config.yaml
n_layer: 10
d_model: 448
n_head: 7
n_kv_head: 7
head_dim: 64
d_mlp: 1792
vocab_size: 16384
activation: "tanh_gelu"
norm: "rmsnorm"
norm_place: "pre"
norm_eps: 1e-05
positions: "learned"
qk_norm: false
attn_scale: 0.125
bias: "all"
tie_embeddings: true
parallel_block: false
extras: ["capped logits"]
init: "uniform"
init_std_qkv: 0.0226
init_std_o: 0.0
init_std_up: 0.0226
init_std_down: 0.0
optimizer: "adamw"
lr: 0.00125
beta1: 0.95
beta2: 0.95
weight_decay: 0.15
lr_head: 0.0114
grad_clip: 1.0
warmup_steps: 330
schedule: "wsd"
decay_fraction: 0.753
decay_shape: "linear"
final_lr_fraction: 0.0
batch_tokens: 65536
seq_len: 1024
doc_mask: true
train_tokens: 358700000
steps: 5474
dataset: "wikipedia_en"
Each number is 128 + 32 x the weight over its row's rms, rounded and kept within 0 to 255. Layers, rows and columns count from 0. The size above them is the row's rms in percent of the matrix's.

# layer 7 MLP up, 1792x448, rms 0.0518, rows 746-798, columns 320-383
size [108  72 105  85  95  73  85  83 101 102 105 109 112 111 107 106 106 109 103  91 107 110 104  99  94 102  82  96 100  97 101 114 106  87  91  98 101  78  79 110  92 119  71  89  96  98  97 100  96 104 108  98  94]
[[122 100 126 101 173 103 128 188 132 109  86 163 130 130 154 109 119  92 136 110 174 151 153  45 135  96 117 133 118 188 174 133 173 109  59 188 147  68 114 160  85 123 122 138 118 140  85 158 147  63 165  84 153 145 114 133 108 152 108 130 131 122 116  77]
 [117  63 124  92 116 132 150 107 176 123 126  77 125 135 176 112  87 159 125 150  98 113 130 152  45 148 112 179 117 181 163 159 154 110 125 118 151 128 139 137 232 128 124 122 139 120 155  81 137 126 123 159 127  95 156 215  69 122 130 193 140 124 107 108]
 [157 163 178 188 118 148 145 116 133  97  64 145 159 123 119  90 190 143 184 159 120 146 126  67 159 119 148 100 135 143 156 176 187 107  89 135 150 114 146 106 193 153 108 119 167 122  85 171 149  83 150 118 120 181 162 134 137 110 116 151 130 125 149  96]
 [165 101 164  68 135 126  80 140 126 136 140 148  79 155 119 124 120 115 160 149  57 120 116 135 103 171 158  97 105 112 123 109 157 176 100 160  92 121  70  83 151 138 128 126  89 120 147 102 118 135 114 153 158 202 146 102  84 108 129 152 116  94 149  75]
 [178 172 165 154 159  97 169 114 156 106 135 123  83 155 120 102 138 100 140  81 144 196 144  87 119  82  86 107 137 161 119 118 144 144  97 154 109 168 166 165 129 144 116 156 112 121 158 114 155 139 122 105  51 126 135 151 143 114 114 121 100 136 131 142]
 [148 128 122  71 178 139 119 146 128 112 105 123 167 178 106  91 110  60 146 123  86 127 145 145  82  72 168 163 137 121 167   0 102  87 135 117 122 126 125 150 109 125 134 133 151 114 127 142 126  90 154 115 169 164 120  93 123 153 130 146 197 143 155 103]
 [127 190 182  97 132 145 149  76 152 107 163 136 118 178 101  61 149 112 127 115 121 154 135 123  99  55  92 167 179 160 107  88 183 151 128 119 172 147 127 131 145  89 155 159 127 107 107 123 217 122 170 126 147 156 109 186  63 102 118 157 132 138 174 178]
 [ 82  97 134 116  95  79 187 172 182 116 156  98 113 126 134 142 110 125  99 155  73 115 130 148 166 180  83  79  96 165 122 111 101 161  71 168 128 166 131 191 109 115 104 163 146 160 152 102 171 108 103 130  75 135 107 205 134  94 112 106 114 121  84 118]
 [153 120  77 153 136 148 130  97 155 109 170 180 203 144 145  75 192 136  99 115  95 105  83 158 143 152 106 123 164 123 152 135 116 119 147 121 103  67 132 148 139 119 120 132 106  76 155 117 118  98 103 130 112 113 194 110  27 135 115 141 148  86 169 125]
 [125 160 114 111  99 167  88 211 110 130 169 169 168 144  61 136 129 153 175 173 118 178 149 131  87 122 128 133 115 166  95  93 115 184 101 165 173  82  94 106 178  66 118 158 174 128  93 108 187 105 113  81 121 146 116 128 177 105 129 170 101 126 154 144]
 [162 101 158 110 176 137  88 132 126 125 170 156  72  91 142 183 166 133 137 164 144 140  86 143 158 150 176  98 187 120 141 117 150 136  96 111 175 149 114 110 121 141 108 135  79 123 118 172 108 131  98 123 158 173 133 134  74 116 130 125 101 147 108 108]
 [168 127  81 141  88 142 112 135 126 120 104 157  97 114 153  98 125 162 190 124 175 107 104 138  99 116 167  97 139 164 178 141 101 152 143 132 114 117  38 139 101 105 129 191 163 127 107 130  87 135 127 117  67 133 108 110  88 132 111 157 124 103 104 132]
 [169 147  79 138 115 125 133 173 107 109 179 106  84 137 146 151 120 101 139 166 141 161 136 149  81 149 104  57 153 129  83 159 114 126 168 121  96 103 135  98  93 128  94 161 125  97  91 122 120 162 145 175  79 114 148 127 139 116 110  84 102 154  67 165]
 [155 136 195 155 180 179 161  55 178 104 134 148  97 157 163 126 167 179 156 177  38  86 105 103 160 164  83 125 155 176 124 158 138 151 173 104 149  78 111 130 135 177 121 111 142 103 143 138 159 172 127 167  79  88 101 117 159  94  98 135 127 148 131 242]
 [127 112 128  91 165 132  80 126 128 127 188 169  55 181 179 141 140 165 125 153 132 156  82  64 158 166 151 185 128  89 139 146 168 127 192 131 166  81 119 121  76 131 133 135 120 141 112 100 194 131 153 140 104 177 101 118 133 104 112 144 129  90  79 139]
 [182 174  91 163 212  73 123  79 149  98 128  87 121 106 133 107 154 121 160  96 171 162 108 153 105 121 148  60 139 115 112 145 140  94 133 124 160  75 118  98 114 160 132  94  56  97 179  92  97  55 110 131 164 111 146  85 132  89 110 112 117 142  90 115]
 [101 139 113 118 145 117 141 186 122 107 156 133 110 105 122  79  76 140  78 126 155 184  71 130 127 103 114 165 101 160 158  98 148 140 144 177 131 202  88  77 118 108 124 124  91 154 114 126 121 100 175 130  92 113 150 103 122 139 122 111 127 132 123  81]
 [124 179 116 143  90  89 127 177 168 108 143 147 145 184 138 116 119 142 147 135 141 196 119 127 101 101 123 112 155  74 197 140 116 184  12 151 147 163 174 194 137  79 100 111  73 132 122 138 125  78 116 155 118 115 100 138 124 132  83 132 122  98  83 153]
 [122 111 129 160 177 152 103 134  73 118 111 139  91 106 147 117  96 106 148 126 104 104 133  48 160  92 153 101 119 161 130  91 148 111 153 126 167 187 162 139 147 107 156 111 109  71  98 130 156  70 136 142 101 138 113 129 170  71 105 102 122 100 145 157]
 [175 154 141  45  84 176  89 125 164  98 146 146 142 138 145 164 146 112 148 153 137 104 171 167  66 115 129  52 169 140 173 176 115 116 151 140 102 152 105 155  99 143 130 164 179  82 143 122 108 154 111 109 158 129 131  98 134  71 142  94 127 149 125  74]
 [ 90  68 129 149 149  95 164 112 138 122 143 131 129 139 150 121 114  96 171 119 165 186 119 134 135 123 156 195 134  76 189 116 210 162 151 123 144 145 114 151 106  82 158 154 174 210 136 114 101  96 130 130 115 125 162 127 205 162 131 227 138 100 136 145]
 [116 184 195  97 169 129 130 149 132 108 164  84 120 127  98 179 116 165 162 136 131 154 106 127 123 123  87 176  95 135 117 122 231  97 168 139 150 122 153 132  94 118 121 133 153 126  97 158 128 122 185 120 128 196 142 119 134 130 114 156  88 173  20 147]
 [141  97  65 160 131 108 150 203 124 115 129 177 149  95  63 131 148 144 206 134 108 135 114 101 130 133  75  98  92 157  83  42 114 124  65 170 139 106 182 179 151  82  40 162 158 100 127 110 137  90 142 158 141  83 145 150 169  91  93 132 113  98 110  95]
 [ 96 121 102  84 131 131 131 176 125 135 132 117 164 154 146 138 208 148 204 178 100  86 122 129 127 179 156  60 148 128 129 133 133 136 124 131 108 113 145 147 115 159 118 129 145 108 155 141 150 127 166 132 138 103 139 134  97 143 124 144 129 181 156 156]
 [110 187 112  77 103 116 137 120 167 114  89 132 148 190  83 169 107 125 203 153 101 115 171 143  84 128 109 100 158 204 116 142 148 134 167 156  92  41  89 144 136 136 126 134 154 102 148 105 136 116 114 111  84 226 154 137 109 116 103 118  82  76 117 140]
 [144  97 166 101 168 135 104 149 120 120 138 113 159 131 153 108 149 129 116 179 152 113  94  88 114 148 104  92 173 126 170 100 107 110 201 106 146 164 122  90 123 129 131 181  94 123 159 111 135 126 109 196 114 155 161 158 150  97 138 111 116 122  94 155]
 [123 120 154 126 154 107 131 137 120  95 125 119 164 151  78 199  86 144 148 135 124 145 119 165 194 137 122 163 116 136 131  52 100  88 146 168 117 161 125 109  50 106 100 115 150 107 101 124 184 118 151  78  87  90 157  78 149 126 103 160 116 153 128 133]
 [153 183 107  96 179  98 160 120 135 121 122 150 150 144 141 144 106 138 152 127 136 101 149 124 123 195  96 102 120 166  96  56 116 104 127 102 146 134 149  86 191 107 105 161 149 150 145 107 115 141 145 137 135 124  76 104 139 124 109 106 163 166  89 195]
 [158 117 136 114 148 108  99 149 100 119 103 144 118 145 134 150  83 147 124 187 113 120 118 118 135 162 132  93 126 148  99 121 148 129 102  85 128 139 115 124 197 152 108 139  99 122 101 124 134 106 135 105  94 114 102 122 120 118 124 122  99 219  82 184]
 [134 133  97 131 173  98  91 138 107 116 154  92  76 103 126  91 146 121 169 154 143 108 122  27 154 120 142 133 125 113 115 163 118 144  79 128 126 126 160 174  92 163 133 189  77  75 108 137 127  67 153 149 142  97 156 170 139 161 131 131 164  98  90  96]
 [141 129 117 134  97  83 160 126  57 118 133 127 145 137  65  58 129 126 141 127  76  98 157 137 135 126 135  40 109 139 152 108 203  90  59 126 116 103 127 125 134 108  97 168 134 100 136 105 117 102  72  76 152  77  95 179 144 135 116 119 140 129 125 143]
 [192 146 162  98  99 116 137 104 103 120 171 110 142  88 113 146 117 133 125 128 140 129  58  91 138 168 136 123 124 185 110 136 144 175 122 119  93 181  81 143 136 155 112 160 171  85 135 158 116 113 173 138 156 122 232 153 134 106 112 140 105 102 132 107]
 [143 109 139 171 185 134 122 132  98 132  78 144 109 111 146 149 181 128 120  89 151 176 104 123 167 137 148 197 157 103 186  70 141 169 158 107 117  70 117 172 111 124 113 181 200 124 102 118 113 121  69 100 106 135 163 134 116 106 115 162 160 145 173 136]
 [143 164  84 118  96  78 122 161 205 142 105 136 181  99 125 161 136 153  85 147  77 106 174 104 130 137 122 100 154  98 107 154 101 203 105 115 159  21  88 122 123 112 129  61 122 129 162 172 190 130  90 129 124 156 118  69  99 122 122 144 113 123 113 105]
 [147 120  83 129 128 144 117 154 118 101 128 179 117 117 151 113  95 115 161 109  92 128 151 125 175 133 117  80 142  95 123  96 103 129 104 163 102 108  86  91 118  75 114 159 145 137  95  64 124 144  72 133 136 123 166  91 140  95  77 109 134  53 131 126]
 [151  91  80 115 164  87 108 108  74 109 124 177  97 118 188 126 159 127  85 147 109 138 118 175 123 179  92 140 110  74 110 133 148 137 153  82 155  81 127  93 131 134 116 142  94 134 126  95 188 135 124 101  88 172 209 118 118 113 133 130 136 117  62 136]
 [130 157  55 113 106 125 151 162 126 113 163 131 127  91 142 143  85 167 126 178  70 167  83  70  87 134  99 100  88 106 146 109 160  89 129 118 245 158 105 133 119 114 113 129 155 194  89 129  99  77 146 119 114 141 106 128 151 137 121 151 162 134 117 178]
 [ 87 129 137 135 129 133 122 137 158 134 149 116 125  75 169 158 114 119 176 172 110 116 138  90 151 179 162 147  80 122  88  37 135  92 136 166 147 123 135 139  97  92 127  90 176 120  90 106 155 140  93  88 156 139 175 123 161 112 125 142 108 153 168 117]
 [ 83 133 163 161 138  86 133 142 214 119 153 113 155 148 150 136 126 126 146 113 122 146 182 104 104 115 109 168 128 127 194 134 104  98  57 181 110  89 175 134 186 182 102 151 147 119 143 114  80  73 166 116  87 122 152  86 127 166  97  99  74 129 131 124]
 [146 125 143 127 149  91 130 158 117 107 126 151 135 137 157 163 125 157 135 113 143 172 135 103 155  96 130 128 134 171 137 139 141 132 121 125 125  87 139 116 110  72 113 150 135 166  88 142 184  82 183  72 128 136 133 165 139 101  99 134 109 111 157 113]
 [152 114 125 147 166  96 112 191 130 134 104 175 116 130 125  79 149  84 122 127  75  92 146 136 145 173  76 160 137 112 129 123 127 160 111 151 150  74 213 143 119  74 146 159 134  86 156 139  73 147  84  84 146 146 148  62 149 168 140 155  65 127 127 128]
 [185 122 179 110 180 108 171 140  68 112 126 100  89 168  96 118 137 143 161 113 140 159 157 115 127 130 143  64 124 116 182 156 150  66 112 154 127  90 119 136 117  70 124 111 159 120  87 101 117 108 191 188 159 197 102 188 161  98 107 126 164 216 156  87]
 [111  98 155 124 135 120  88 146 111 154 169 130 163 120  97 159 103  99 118 188  79 154 211 100 133 182 129 168  81 168 130 148 122 109 114 104 173 139 189  96 106 144 123  91 151 108  65 150 126 136 127  70  96 133 108 105 179 135 109 123 125  63  68  75]
 [164 132  61 136 165 145 115  84 174 115 115 101 115 159 107 131 135 167 122 155 115 106 147 134 101 139 161  81 153 146 133 116 140 144 113 113  92 140  80 169 134 169 135  98 209 111 166 163 129 119 168 181  93  43 152 177  99 175 121 118 101  83 127 119]
 [152 144 186 107 199 135 124 106 182 113 152 145  70 175 149 129 142  75 107 124 125 118 162 133 143 158  69 151 178 138 122 147 143  89 150  89  98 100 189  83 106 114 156  98 177 120 126 110 135  97  92 221 131 103 153 161  68  82 112 116 146 116 181 123]
 [156  76 134  78 121  93 122 162 123 118 168 154 103 121  98 103 147  95 102 112 125 137  79 121 109 160 168 168 117 141 172 135 120  91 120 173 131 143 114 201  95 123 147 181 108  75  82 163 171  69 167 181 126 132 189 151 174 135 119 124 117 153 154 101]
 [104 160 184 134 133 142  80 177 141 120  92  78  99  66 139 147 158 183 186 161  95 118 109 104 128 132 129  90 118 150 112 124  98 143 103 134 182  67 120 103 146 144 126 159 185 139 124 175 147 150 147 112 129 184 122 157 143 120 120 210 114 139  88 155]
 [126 165 116  92 151 175  94 156 135  92 108 144 115 161 105 142 134 156 134 181 133 152  90 117 183  66 121  78 143 146 136 103 145 136 108 173 125 191 135 115 164  74  98 138  88 160 114 105 171 135  73 102 119 152 122 173 146  95  83 133  93 119 169 141]
 [130  99 165  63 153 142 109 110 200 119 155 174 128 178 147  90 144 134 179 176 136 150 108 113  99 142 159 128  96  81 143 121 129 122 116 159  97  95 104 112 143 148  81 128 133 155 151 164 143 200 126  90  78 146 127 135 128 134 107 155  61 146 126 189]
 [174 147 102 129 126 168  83 136 167 130 143 151 144 123 172 126 129  79 116 133 133 135 140 104 142 127 113 136 168 155 171 123 130 132 116 160 152 169 188  64  98 133 117 137 170 112  73 106  77  50 147 182 106 156 182 126 103  80 113 116 119  95  73 101]
 [138 129  82 114  85 165 160 182 125 111 143 153 163 130 130 110 180 102 123 151 101 130 140 141 132 125 160 102  95 102 189 116 140  77 120 204 188 197  88  71 132 111 100 152 139 124 110 149  99 134 121 155  70  90 155 129 124 109 110 110 117 105 108  80]
 [122 149 197 143 121 128  76 110 137 119 127 127 129 134 159  92 160  87 124 118 151 119 135 129 108 145 135 152 149  93 203 113 116  90 185 103 176 147 162 189 112 164 113 132 123 116 157 133 123  83 134  90 102 110 104 161 139  94 109 124 143 102  81 115]
 [ 75  60 143 115 110 157 158 121 108 104 119 195  76 142 138 143 101 180 162  82 110  97 171 118  57 133 179 150 124 156 127 125 143  91 176 150 182 146 134 167 155 150 105  71 146 131 122 133 185 107 142  74 128  94  72 152 122 123  90 135 137  85 129  92]]
# layer 7 MLP down (transposed), 1792x448, rms 0.0503, rows 746-797, columns 320-383
size [114  78 107  91 101  83  79  85 107 104 103 100 107 111 119 112 109 105 110  95  87 103 106 102  87  98  95  93  95  86  98 100 101  84  97  98 100  83  78 101  83 118  75  87 103 105  95 102  98 100 106  91]
[[117  79 130 117 158 132 144 151 139 127 137 111 142 119 133 197  33 126  93 100 119 134 150 168 113 132  96 182 220 138 146 107 116 122 128 136  89 118 137 100 132 157  89  99 158 117  75 175  95 130  63 152 105 119 187 115  63 114  76 177  79  98 159 114]
 [ 99 122  97 137 108 190 123 124 145 114 129  99 103  87 135 153  87  66 143 131 149  97 135 126 181 152 129  96 142 100 122 159 143 151 140 129 116 116 123 146 118 152 140 102 104 108 105 146 114 169  80 147 122 106 135 115 128 105 125 143 120 153 121 129]
 [ 69 100 139  86 157 100 125  98 221 113 168  68  87 109 102 159 116  52 126 100 110 148 124 147 146  88  88 122 132 177  82 114 161 121 106 113 173 149 146 164 133  92 119 137  93 173 162 135  82  41 190  88  92 121 137 110 127 127 124 103 120  72 130 152]
 [127 124 163 140 109  85 137 106 103 115  80 155 144  78 156 114 168 160 172 115 165 109 187 157 164 166 160  29 169 132 126 164  92  88 127 154 168 158  85 118 132 125  99  67 142  86 115 190  99 102  91  92 124 117 151 161 125 144 103 100 121  82 120 177]
 [132 111  76  98 115 102 196  76 109 123 122 167 141 109 129 112  48  75 111 174 145 129 107 191 112 147 207 161  88 131 133 162  80 123 136 191  80 107 100 127 118 136 103  90 142 156 127 150 115  92 121  96 161 100  94 105 119  87  22 143 155 103 133 163]
 [129  95 106 157 138 145 177 145 160 189 173 147 160 114 165 133 167 169 149 170 230  68 131 105 149 100  99 113 170  95 161 145 141 161 144 167 114 128 161 111  39 160 161 124  80 156 112 160 131 102 132 138  74 130 131  64 135 107 170 134 119 154 102 142]
 [105 120 120 140 123  92 148 232  98 255 120 135 147  82 130 122 127 131 153 145 140 124 119 158 112 150 149 176  36 144 197 134 117 120 129 124 120 101 175 148 131 132 150 115 125 158  90 116  87 103  90 166 107 121  86 118 132 102 255 110 136 158 123 131]
 [114 118 121 100 147 146 142 102 171 135  92 120 120 105 146 125 153 146 204 190  94 123  83 172  99 108 126 107  81  95  99 137 127 147 164 120 139 137 155 139  99 107 154 121  58 137 117  96 157 139 133 149 153 152  98 139 155 156 112 114  84  92 200 161]
 [149  55 161 144 134  76 141 187 149 140 115 142 166  63 145  82  58 147 147  97 153 127 128 146 128 180  67 150 107  94 153 138 112 117 180 128  92  43 153  65 139 122  95 126  74 161 118 197 130 173 137 129  86 105 130 198 134 105  85 153 128 119 109 157]
 [119 121 184 146 119 123 131 136 138 128 183  70  72 167 122 116 200 163 141 144 122 135 148 151  99 153 114  52 127 164  45 128 121 144  95 149 122 147 141 133 121 136 165 143 133 114 104 122 134 107 174 128 185 186 118  89 124  57 149 123 114 162  85 126]
 [124 164  99 159 146 120 155  77  96 157 104 136 102  96 115 155 112 133 142 152 206  92 229 141 118  74 168 113 161 104 115 121 130 135 141 168 137 137 173 115 137  82 182 116 125  97  91 103 116  93 186 103 157 137 145 139 161  39 162 121 144 187 122 176]
 [114 128 166  65 118 117 100 171 118 181 142 103 159  38 125 164 124 142  37  90  98 111 157  93 142 116 104 115 194  99  84 119 140 146 112 138 173 170 107 114 115 124 203 141  78 145 134 108 179  58 144 109 164 139 140 109 117 167 202  77 115 171 167 134]
 [179 146 156  70 151  67 127  73 155 117 128 155 128 113 140 151 131 122  96 163 145 135 114 102 110 159 111 169 122 105  94  90  56 108  78 115 128 158 129 126 112 122 153  74  99 163  70 128  88 194 150 138  78 142 138  54 129  94 133 130 129 127  96 182]
 [128  86 115  79 161 129 137 120  76  71  98 124 133 101 133 102 100  79 116 125 143 110 138 118 188 119  86 157 145 158 144 174 109 134 148 133 114  79 131 114 150 121 134 126 183 128 120 124  78 135 192 150 169  56  91 132 181 150  82 126 147 137 143  99]
 [141 154 157 141 111 114 145 235 163 113 129  87 118  62  94 111 114 159 104 138 132 154 163 136 109 142 112 154 126  67 174 126 176 117 114 180 121 157 113 155 115 158 108 128 134 126 115 151 145  70 117 103 106 126 144 141 105 150  83  70 147 165  77  49]
 [149 115 150  99 107 204 129 144 163 108 201 139 135 178 160 130 114 136 174 120 131 187 153 135 142 101 108 112 128 106 103 167 178 132  94 172 162 140 136 102 124 145  96 106 123 113 108 195 140 163 161 107 215 102 134 155 191 118 109 136 138 135 143 142]
 [117  77 169  96 117 155 142  19 148 106 163  65 146 108  94 134 111 207 166 100 170  66 188 128 149 129 176 189 155 155 120 142 142 114  99 108 132 107 121 105 112 168 117  90 121  67 135 115  88  89 189 115 133 108 148 106 149  95 113 117 152 141 148 125]
 [ 79 157 140  94 107  95 183 126 128 172 113 106 107 102 219 116 158 127  67 218 129  60 118 133  72  96 104 102 126 164 160  81 167 147 169 119 146  97  98  63 143 125 178 144 154 106 191 163  99 156  96 149 118 145 191 152 153 107 157 115  87 130 135 134]
 [ 82 109  77 170 133 104  74 105 105  91 135 113  85  92 238  93 133 107 106 139 143  89 203 152 140  70 122  61 184 147 187 132  96 133 146 139 122 129 116  44 131  92 123  91  58 135 110 108 132  89  82 123  88 119 120  76 191  78 101  58 105 160 110 107]
 [132 143 117  99  98 126 164 131 139 196 118 152 105 115 108 149 116 132 100  82 129  64 148 149 142  99 124 102 255 105 136 125 116 131 181 144 150 121 118 160 146 129  93 176 137 106 125 115  84 132  87 166 148 141 163 151 119 163 134 148 161 142 119 154]
 [191 118 213 140 150  93 100 103  84 211 162 156  71 186 172 120 148 108  89 115 149  57  90 181 117 127 193 139  97  96 134  93  96 136  89 127 142  99  95 108 159 187 158  97 124  99 120  98 141 142  33 162 123 123  72 124 133  86 220  77 115 138 131 140]
 [125 152 101 102 130 115 147 115 164 133 199  50 142 148  68 168  93 173  90 132 140  49 113 136 160 106 121  74 159 147 144 123  95 153 131  81  87 119  88 162 105 145 158  87 129 109 114 103 102  79 144  83 117 114 129 131 133 110 148 120 133 137 108 142]
 [108 194 124  98  83 170 169 128 136 118 142 139 156 185 182 119 147 105 150 122 100  48 127 112 138  80  72 106  95 131 160 151 109 105 112 149 120 122 110 161 116  83 128 112 190  82 165 137 108 159 117 118 129 130 156 124 112 125 108 176 122 127 158 111]
 [143 145 151 129 151 136 130 108 156 157 117 108 119 121 151 126 115 202 149 163  98 174 166  83 132 161 135 120 174 123 101 122 110 160 163 172 138 130 124  64 142 119 130 113 192 176 126  95 120 102  45 182 112 140 103 154 135 119 128 103 114 124 132 129]
 [116 116 179 129 108  86 108  81  94 118  92 173  71 103 169 151  84 136 192 130 130 118 141 119 132 146 184 144 110 128 119 154 130  97 148 145 112 169 119 110 108 137 199  83  99 107  92 113  85 134  96 152 152 100  72 134 123  94 137  78 158 134  98 107]
 [152 119 127  80 173 174 149 116  81 119 113  90  58 126 108 134  72 134 102 158 114 109 138 176 172 102 111 113 166 165 144 126 165 119  91 149 138 194 157 118 181  72 168  90 104 139 127 108 119 145 130  68 145 143  78  80 203  79 128 123  81 190 122  72]
 [ 71  99 146 116 114  84 146 113 125 187 147 142  92 116 103 162  71 145 151 118 119 126 137  82 172 154 106 157 135 131  91 136 154 131  73 156 123 160 150 171 123 135 191 132 117  91 124 117 122  78 147 175 122 105 162 155 139 115 204 100 133  88 113 162]
 [151 121 123 116 122  94 129  98  84  64 116 161 125 151 123 106 151 138 111 159 125 154  80 133 124  90 155 124 130  80 113 148 141 155 103 107  89  87 153 198 132 143 115  59 147 111  75 142 132 118 140 188 165  77 205 169 170 203  67 168  97 146 126 146]
 [ 93 126 128  97 103  86 152 103  62 207  90 144  46 138 100 152 113 115 118 124 135 136 131 125 135 106  99 135 141 108 127 106  98 122  77 120 156  93 116 132 126 157 138 124 134  83 154 211 123  41  97 142 135 115 194 131 103 135 158 139 105 120 101 112]
 [125 137 166 125  99 120 176 154 142 174  62 116  95 133 159 146 107 148  84 103  78 202 134 169 117  89  63 132 105 103 150 132 123  58 167 142  94 204 221 114  92 123 202 116 186 105 166  99 150 134 113  91 163 130 149 178 102 107 174 169 107  92 147 130]
 [147 126  73  96 118 144 137  91 176 122 131  85 122 123 140 159 114  85 125 167  92 107 118  31 112  93 188  87 157 125 130 148 109 143 106 135 136 158 119 131 171  62 132  63 129 167 120 139  80 145 144 101 130 121  54 132 128 169 126  84 164 147 165 107]
 [125 143 132 107 131 152 134 115  88  95 121 146  94  79  85 121 173 172  62 106 123 121 100 107 149 110 123  90 172 214 147 131  93 123 137  69 124 103 132 138 162 159 139 139 138 149 173 167 156 123 169 148 114 123 136 102 115 121 141 113 140 124  94 161]
 [121 117 113  98  99 135  88 160 137 109 149 162 137 147 108 139 154 115 112 127 145  83 112 135 140 139 147  92 115 132  98  98 153 107 138 166 102  97 143  84 161  99 113 102 148 122  92 159 238 131 102 135 115  96 228 113 138 145  92 195 149 111 101 188]
 [ 95 190 189 118  96 123 117  95  69 117 113 128 141 144 138  81  90  89 157  86 112 107 156 102  71  95 113  87 206 112 131 133 121 119 103 151 129 176  76 120 118 134 216  96 133 159 119  80  72 142  95 139 128 136  75 137  94 113 174  84 179  95 101 109]
 [ 85 144 126 120 102 156  53 171 172 176 122 117  99 153  96 125 160 137 106 152 170 133 152 104 146  90 103  77 143 127 113 121 158 163 110  49 111  85 177 158 131  57 119 149 177  99 106 138 114 162 111 111 103 127 163 146 174  77 156 176 120  86  94 116]
 [145 128 141 118 108 181 128 171 161 118 147 157  94 109 114 187 132 130  72 119 126 178 144 150 187 116 103 153 151 117 126 132 143 159 131  80 196 125 135 109  79  96 134 130 133  84  61 133  88 111 102  74 177  93 122 121 141 124 195 122 108 126 131  84]
 [138 149 139 113 135 100 174 152  67 131 128 165 166 125 108  91 151 162 147 116 120 177 122  98 167 154 127 160  74 140 176 121 187 138 168 140 144 167 151 165 120 149 118  90 127  72  99 128  81 137 116 164 151 133 159  84 167 125 109 150 120 154 110  50]
 [100 124  92 126 116 183 121  82  65  89 150 113 126  94 115 161 119 146 111 112 166 166 200 144  93 164  83  87 160  86 145 159 127 140 155  94 110 155  68 146 123 125  64 142 154  85  96 173 160  79 144 182 141 145 136 130 173 158  86 135 122 113 134 153]
 [ 82 132 158 186 152 141 185 191  95 107 124 102 154  69  88 132 142  67 112 118 179 151 131 120 180 157 151 112 135 129 156 137 133 142 110  86 146 106 161 138 140 131  78 148 160 200 160 130 163 147 151 155 117 184 146  91 112  22 125  91 118 170 134  95]
 [123 138 141 145  87 131 163 121 129 115 123 159 156  80 123  89 146 165 166 147 141  78 115 167 107  82 149 174 100 108 147 131 157 154 154 123  97 145 104  73 152 111 140 148 109 145 101 105 163 130  85 104 140 193  56 147 118 176 120  95 125 184 190 108]
 [115 154 103 129 111 147 117  89  78  93 117  75  60 118 143 148 155 160 139 151 159  60 142 157  77  95  93  94 147 105  99 119 137 120 200  70 174 138 140 118  73 129 122  88 126 111 161 123 185 129 122 143 118 120 105 173 209 128 134 117 127 123  93 167]
 [127 114 146 134 115 142 120 137  98 134 158 160 139 128  78 174 133 135 137 153  87  74 110 180 135 135 174 145 155 169  95  98  85 194  57 167 112  96 129  82 111 143 168  58 142 145 154 146  94 108 138 143 154 167  96 122  94 141 124 161  95 179 135 160]
 [ 70 108 137 148 113 184 168 161  71 162  86  99 145  81 150  97 124 105 117 139 156  91 181 108 151  95 124  70  76 124 141 210 129 141 124 111  65  56 156 170  84 197 176  77 153 186 123 170 132  99  87 141 159  77 108 103 162  80 176 117 167 133 131 113]
 [142 197 115  86 114 129 122 149 149 107 100 163  96  79 134 141 129  84 160  86 108 146 127 130 113  76 127 138 143  78 128 114 127 118 168 109 157 179 146 148 133  78 114 105  95 153  97 126 117 151 126 124 118 189 135 117 105 145  93 106 137 212 106  87]
 [116 144 192 160 118 146 156 186 112 148 162 130 188 128  67  92  62 151 132 141 156 147 139 100 116 134 121  87 105 131 178 172 160 104 173 128 115 148 102 193 104 130 112 159 171 180  85 159 156 163  91 165  93 137 111 143 100 107 121  86 126  88 126 124]
 [ 73  79 142 143 128 145 155  87 138 143  96 180 163 147  97 123 132 138 100 177 109 156 148 136 137 138  96  83 158 139 111 134 114 138 114 156 150  85 140  58 146 133 129 114 153 203  79  93 123 116 112 133 104 165  96  85 136 134 166 104 134 107 137  89]
 [130 184 208 184 141 159 176  90  74 120 160 150 130 129 113  74  81 112 144 117 198  82 149 165 178  99 161 117 146  95 126 121  98 126 106 168  99 170  78 154  87 112 115 126 119 177 117 108 137 124  68 130  80 176 124 142 131 124 126 161 131 148 123  90]
 [ 99 121 160 136 122 104 123 105 112 122 128 142 149 108 146 111 131 100 124 152  99  80 158 126 118 205 117 133 157 129  72 164  63 143 103 146 134 116  95  92 121 118  95 130 175  84 137 133 132  74 119 140 111 170 141 102 164 143  60 209 120 121 104 120]
 [ 93 154 120  94 124 127 142 186 115 116 109  83 112 122 153 107 114 163 138 118 112 117 140 131 115 110  90 201 153 153  95 173  91 115  79 144 107 167 183 202  64 117 135 132 181 139 191 144  27  89  96 152 168 140  93 103 146  87  92 181 125  80 124 148]
 [122 109  97 114 108 126 133 104 167 141 181 119 150 143 105 114 136 125 130 146 148 127 159 116 106 165  95 169 136 125 123 159 121 140  64 123 152 110  75 141  89  64 124 118 129  94 130 132  75 104 154 136  91 131 141 160 126 115 140 171  84  99 100  93]
 [149  91 155 160 168 142 144 133 155  80 143 101 121  89 136 157  94 181 129 159  88  82 178 100 139  99 167 107 180 120 102 135  79 155 122 144 100 108 109 148 143 130  91  57  76 148 126 117  99  73 115 133 118 108 130 131  89 117  88 171  87 171 100 215]
 [116 170  80  84 103  99 138 183 118 185 156 107 195 139  93 147  88 223 130 125 204 140 133 121 107 108 133 133 102 109 123 134 114 143  97 115 135 147  90 152 122 122 139 134 147  93 128 168  70 138  72 118 126  89 182 126 143  91  52 160 147 150 147 123]]